Weights of a small GPT-style language model, trained from scratch on English Wikipedia.
Size: width 256, 8 heads of 32, vocabulary 6983.
Architecture: LayerNorm before each block, untied embeddings, attention and MLP in parallel.
Training: a variant of SOAP for these matrices, 587M tokens, 4695 steps.
Each number is 128 + 32 x the weight over its row's rms, rounded and kept within 0 to 255. Layers, rows and columns count from 0. The size above them is the row's rms in percent of the matrix's.

# layer 5 MLP down (transposed), 1024x256, rms 0.134, rows 928-940, columns 128-255
size [ 98  85  94 107 101  98  95  97 100  96  95  93 104]
[[138 167 120 146 135 118 144 184 125  90 105 153 137 133  98 125 125 151 145 164  98 103 154 139 184 150 189 127 135 115 114 150 133 111 185 139 135  71 156 104 195 119 117 121 157 177 119 145 117 135 131 121 137 124  93 181  75 186 105 113  94 110 107 168 163 141 108 161 117 106 174 111 129 172 123 162 120  70  51 104 160 169 153 132 149  67 147 138 147 153 127 142  90 118  70 192  99 164 153 135 130 107 146 126 101  93 126  55  92 162 140 100 124 116 107 127  97  63 139 141 140 116 106 153 149 158 113 131]
 [141 141 127 137 117 103 153  83 143 155 214 130  77 142 202 120 148 171 188 119  80 117 136 131 132  89 106 163 153 123  86  93 173 126 144 140 138 188 129 176 211 123 106 142 114 153 135 103 140 135 103  82 125  72  87 131 144 129 167 160 180 151 104 147 137 105 125 164 134 117 115 135 179 100  46 120 132 120 102  89  65 165 177 135  73  87  79 106 115 196  74  95 122 132 147 148 107  70 174  82 111 138  90 164 170 178  68 113 122 125 114 117  80 120  76 125 166 134 162 107 129 142 132 125  95 128  93 109]
 [191 168 165 143 137  77  95 133 162 133 113 135  90 162 214 129 111 153  92 148 133 135 136 182 149 151  90 157 112 154  93 107 149 165  65  97  85 143 156 105 105 150  96 162 104  88  77 150 128 132 119  78 114 176 125 155  57 139  98  67  91  94  85 147 148 110 145 145  89 145 118  99 145 117 114 128 109  95  76 170 158  90 100 196 203 110 148 156 132 124 161 118 168 137  77 143 164  95 158 126  93  82 104 184 230 140 118 135 151 148 135 148  25 152 163 159 102  90  99 131 148 128 133 129 209 113 165 158]
 [100  85 201 118 138  80 176 126 118 172 174 190 147  86 123 108 154 160 106  98 144 120 109 219 169 129 130 122 144  69 155 151 147 149 134 125 110 110 167 164 120 136  93  97 109  96  98 120 105 130 149 153 131 179 121 162 119 147 128 167 148 118  76  93 126 164 122 150 147 163 130 183  98 147 167 172 157 137 101 132 107 168  71 126 122 116 135 157 180 113 146  92 136  94 189  67 128 110 122 130 131  98 147 133 109 119 146 136 186 137 132 153 118 150 142  94 129 107  92 114 153 137 136 146  68 101 131 146]
 [ 98 109 132  68 134 153 148  94 100  92 122 121 149 152 179 125 153 173 148 100  74 139 112 120  79 167  74 156 125 141 157 153  75 143 163 160 130 217  90  58 183 119 148 136 121 127 109 117 104 105 159 119 196 136 135 143 134 138 161  71 181 141 116 103 100 121 159  99 124 158  85 112  85  91 100 112 135 128 111 186  96 161 131 131 174 122 124 106 138 100 141 133 105 117 148 137 128 142 127 121 173 150 121  84 126 177 108  97 131 108 162 131 115 102 170 174 100 157  81 124  96 126  74 104 100 137 129 110]
 [ 61 117 137  82 121 163  84 128 140 137 100 117 142  95  99  88 145 207 151 141 105 115 129 109 122 163 132 127  54 106 150 180 164 169 130 126 115 172 143  84  75  95 130  77 176  97 130 156 142  33 123 158 100 118 116 144 156 140 126 168 140 116 151 141 218 162 141 105 125 119 147  73 144  96 181 173 182 165  69 146 123 108 123  88 208 164 164 159 116 154  96 145 124 169 123 108 121 139 163 142 184 114 163 112 163 147 139 127 136 130 137 113  98 104 143 177 109 142  79 134 151 181 147 118 108 136 136 172]
 [124 163 120 137 125 154 163 107 151  73 158 111 166 114 107  99 100 124 104 126 111 102  90  97 145  67 119 134 125 169 136 170 152 120 155 126 125 103 163  67 148 131 125  67 103 103  97 137 121  95 142 152 142 141 127 150 110 145 123  68  87 111 113 126 108 165 125 158  96 101  87  90 139 163 117  85 165 143 127 124 119  96 177 136 108  87 108 126 144 128 170 141  53 142 127 124 137  51 201 163 161 162  71  63 114 149 107 150 119 151  96 140 133 123  91 162 142 139 195 128 152 125 177 153 125 192 137 138]
 [ 95 109 114  47 141  97 167  85 115 165  76 134  86 173 149 101 169 140 153 129 131 121 146 166  95 139 126 132  97 131 134  80  76 101  98  84 129 113 113 165 158  88 157 119 102  27 174 110 129 112 186  86 191 117 140 130  58 161  91 178 181 115 111 149  89 139  95 124 155 147 230 109 117 155 147 153 166 135 131 143 139 174 145 146 102  93 102 133 111 112  87 175 105 105 171 170 151 150 120 137 168 143 156  94 108 139 127 137  84 116 132 164 124 117 115 166  98 165 151 149 188  69 130 123 115 114 106 116]
 [ 87 175 130  99 154 127 107 131 130 137  74  70 158 178 202 111 117 155 113  96 134  91 140 138 172 121 126  98 202  58 118 102 166 118 108 111 156 101 131 140 107 166 142 160  73 156  94 155 125 126 117 160 139  91  93  82 151 102 157 155  91 153 122 100 107  84 113 125 122 101 136 102 115 122 152 137 124 206 216 154  94 116  90  79 109 103 123 171 140 100 145 150 159 141  63 144 116 151 119 101 143 111 151 144 145 143 114 134  99 158  97 135 173  84 166  63 111 139 165  98 171 106 128 152  93 119 169 150]
 [172 159 153  77 119 127 125 114 212 169  72 183 116 155 115  94 212 145 163 115 129 167 118 141 157 163 141 158 132 116  99 133  54  97 134 124 134 119 173 187 156  72 137 150 130 137  79 138 106 115 140 122  98 139 179 111  75  91 168  92 135 105 148 153 131 200 138 101 168 149 125 132 150 118 130 131 109 156 173 119 111 129 157 162 108 139 194 117 184 114 145 129  79 136 117  94 109 201 110  86 159  92 110 101 153 131 170 114 166 103 103 172 125  95 175 113 149 108 148 106 133 120 140 173  88 104 171 206]
 [141 106 152 108  54 145 133 123 169  93 132 134 156  87 109 127 134 149 106 120 127  79  95 119 108 107 150 135 136 175 168 113 132 166 121 106 185 198 149 124 124 110 170  82  96 133  99 121 125 169 136 151  85 120 146  95 127 114 131 142 222 172 132 141 107 103 162 105 144 106 145 131 120 102 162  93 117 181 123  61 172  87 117  87 164  97 100 105 158 162 138 139 135 111  96 152 143 116 174 108 215 141 179 159  93 164 110 152  92 115 140 129 111  80  91 104 147 126 112 124  78 159  97 152 130 186  97 109]
 [154 138 145 114 155 155 211 123  69 170 198 175 155 118 151 215 138 109 171 162 127 111 150 145 100 162 139 100  91 111 106 118  78 135 135 137 138 181 178 100 155  87 149 164 118 162 140 121  60  63  96 105 130 136  93 166 174 191 146 162 147 163 106 177  77 125 107 149 136 124 182 254 142 145 129 172 139 103 159 162 113 115 115 161  64  85 137 160 113 157 104 132 126 123 149 176 117 117 172 127  98 141 104 103 133 130 171 105 105 129 124  95 159  91 120 109 129 128 107 126 105 134 153 116 130  92 115 137]
 [114 170 100 126 109 124  90 185 128 101 107 124  34 120 128 166  77 137 102 128 139 163 141  91 131 115 106 149 150 110 120  97 127 135 178 114 136 116 146 105 141  94 151 132  99 135 115 141 135 138 193 157 117  61  92 189 139 115 160  69  89  79 125  88 155 174 154 197 168 165 138 132  92 100 134 134 183  80  99 136 118 144 117 154  92 146 134  96  78 115  70 120 133 118 150 149 128 149 173 110  75  66 192 117  64  59 174  63 118 126 156 148 112 157 135 132 141 176 128 132 138 103 106 118 152 135 152 135]]
# layer 5 MLP up, 1024x256, rms 0.157, rows 929-940, columns 128-255
size [ 98  96 102 103  98  97 103  97  94 102 102  99]
[[122  74  80 120 112 161 110 111  93 142 115 179 109 174 126  54 140  80  87 120 187 170  96 139  84 102  95 103 132 123  92 143 164 161 118 116 149  97 123 118  56 100 145 203 113 157 179 147 203 103 174 157 201 110  77 149 108 148 151 131  74 178 134 189 111 135 154 133 181 125 135 101 105  89 188  96 111 128 112 128 107 106 138 107 108 100 125  95 114 117 136 149 138 120 145 146 154 148 102  79 149  88 137 132 179 148  86 164 119  96 184 204 128 119 168 137  83 153 172 137 155 158  97 122 151 112 170 102]
 [154 114 111 149 171 145 135  97 109 142 117  94 146  99 107 119 166  44 165 116 102 101 145 113  93 117 108 164 131  79 159 151 166 171 139 131 136  81 150 133 109 124 108 116 112 112 109 126 126 167 147 118 171  85 142 105 106 117 145 144 141 109  94  91 137 147 110 163 186  74 109  86 157 131 186 131 152 147 135 111 138 188 109 160  97  91 140 160 140  62 140  77 151 138  71 141 119 152 160 119 113  84 153 135 120 123  80 117 176 124 128 108 161 127 136 119 105 153 102 191  91 100 112 107  94 173  79 101]
 [172 128 139 112  91 200 119 198 136 140 192  57 156 131 132 153  74 139 126 178  87 151 172 107 132 144  89 139 141 150 160 146 156 167 106 145 156 159 131 142 143 180 125 104 151 147 166 197 132 154 163 163 145 215 116 165 113  89 135 124 128 109 111 195 176  87  83 140  81 165 133 132 145 151 105 119 175 138 143 115 137 120 205 127 145 154 111 135  98 147 125 115 100 129  53 126 145 128 130 155 132 121 150 165 134 142 153 133  64 187 121 176 158 149 137 111  99 156 171 150 167 156  21 116 101 113 139  75]
 [156 118 186  83 138 118 124 115  93 171  87 161 177 188 102  82  86 161 147 112 167 154 155 181 208 160  89 119 122  83 161 100 139 102 139 157 133 157 163 182  38 141 149 151 132  35 185 152 174 153  58 124  98  82 113  73 123 113 125 144 141  41 150 168 130 141  69 122 196 156 158 137 118 159 180 160 162 130 190 161  76 137 133 173 120 147 103 164 134 170 103 140 145 128 153 158 124 151 163 128 126 114 130 100  77 133 178 139 161 202 120 165 148 153 118 115 115 124  79 148 162 188 142 123 103 105 136 101]
 [118 121  82 170 155 145 127  87  97 118 113 138 168 182 164 140 154 123 154  65 155 145 103 101 128 156 141 128 174 132 109 158 124  97 118  97 110 151  84 123 134  83 138 110 144 176 121 109  85  61 157 137 128 100 169  53  58 120 108 164  98 111 134 136 171 123  94  84 165  48 140 105 130 124 154 136  94 144  90 147 144 108 113 141 100 112 120 123 127 141 120 131 149 170  66  86 103 111  85 139  53 117 125 132 141  87  86  66  72  72 130  92 117 131 111 102 129 113  65  23 175 104 161 138 112 124 123 157]
 [101  51 104 118  94 129 106 167 170 183 124 160 176  84 129 119 134  54 131 100 140 147  95 165 125 152 143 113  85 140 188  77 178 143 155 100 100 150 128  77 136 172 130 105 133  72 136 124 125 111 182 143  89 161  79  94 145 129 137 157 123 166 130 125 152 129 177 146 177 185 115 127 135 154 128  76 144  98 155 135 121 138 107 111 126 134 102 115 147 143 163 139  68 115 117 166  62 137  84 124 123 105 141 129 129 180 213 162 155 153 156 138 155 159 150 210  64 147 122 181 110 100  94  93 149 108 142  96]
 [110 117 129 134 183  64 122 127 146 144 142 108  89 141 120 109 140 129 127 167 113 100 179 132 105 113 131 209 110  91 145 136 182 150 144 143 133 135 175 109 140 133 155  52 152 102 167 194 141 124 145 116 157 109 183 141 150 166  87 168 174  65  83 147 117 159 211  90 193 129 132 130 125 149 162  93  99 171 166 151 134 135 110 142 129 135  94 133 120 105  81 154 114 127 107 151  94 129 124 106 134  76 143 121 169 152 175 124  80 176 170 162 115  97 149 116 152 204 121 152 189 123 173 149 110 167  99 174]
 [ 75 155 145 126 144  84  92 134 137 108 125 168 101 166 125 169 123 149 135 119 105 129 116 157 134 126 139 132 115 118 105  83 135  88 102  82 109 130 152 136  89 115 120 120 156 137 155 199 121 119 147 168 113 172 151 121  89 166  23 198 145 144 117  94 162 169  57 120 158 121  95 154 136 196 125 129 111 128 170 130 110 150  99 134 118  81 124 130  62 109  87  94 107 173 118 134 216 130  86 115 148 172 194 111 178 176 108 143 152 104 141  82 168 134 101  96  67 172  98 141 141 130  91  91 149 128  93 147]
 [148  82  96 117 116 105 192 129 111 193 155 137 116 105  76 146 101 173 125 140 133 146 146  88 169 169 166 134 141 135 100 136 109 120 140 107 106  90 118 111 159 107  81 139 116  46 155 181 133 135 175 113  80 104 180  29 150 102 145  97 113 142 126 178  84  91 130 142  84 127 138 125 163 129 106 142 112 103  87 154 147 158 121 123 160 125  71 111 154 124 119 133 223 112 129 144 119 113  82 164 119 146 130 180 108  70 109 172 114 104 107 119  91 123  92 101 108 112 117  92 123 157 132 142 138 190 124 218]
 [ 76 117 130 190 163 108 110 105  97 150 103 175 116 116 116 126  91 100 128 107 131 144 135 169 111 110  93 154 129 153 101 168 165 137  55 121 185 140  76  66 118 136 100 102 184 144 155 137  90 153 155 165 166 121 121  92  81 135  63 110 167  94 135 121 154  82 155 153  94 111 145  95  95 144 195  70  97 127 132 160 115 163 104 108 150 133 125 110 138 119 165 181  77 137 115 143 173 113 132  72 183 159 103  85 144 197 146 103 130 119 112 107 182 105  74 135 118 144 123 138 141 101 116 159 118 161 119  98]
 [150 197  95 177 160  73 170 107 116 125 208 156 113 124 132 124 125 111 123  94 124  87 112 169 150  72 145  94 157 107 163 122 192 147 100 141  88 175 177 132 115 188 121 167 141 106 134 157 108 174 165 147 131 124 145 157 131  64 112 154 119  83 139  98  83  86 119 155 124 135 194 143 137  98  97  94 158 119 126  95 103 129 130 132 132  86 140 107 198 136  79 131 101 154 140 145 159 126 114  92 159 133 180 116 133 167 123 145 157 104 126 121 132 136  90 123 147 164 125  93 111 116 163  77  95 104 131 189]
 [203 126 163 139 143 147  96 100 139 130 111  93 161 170 133 163  93  95  70 198 104 106 108 152 138  86 144  56 156 109  96 160 161  68 121 157 107  88  98 113 139 182 151 193 143 124 174 118 128  98 141 147 104 147 118 100 180 124 119 130 137 137  72  85  66 155 146 158 161 131 151  75 116 140 144 134 117 115 127  91 175  97 118  93 171 164 125  77 147  84 142 103 121  95  98 133 181 120 162 101  97  94 114 113 133  82 196  97 125 165 181 174 151 123 109 122  92 166 138 139  96 162 118 159 135 115 103 153]]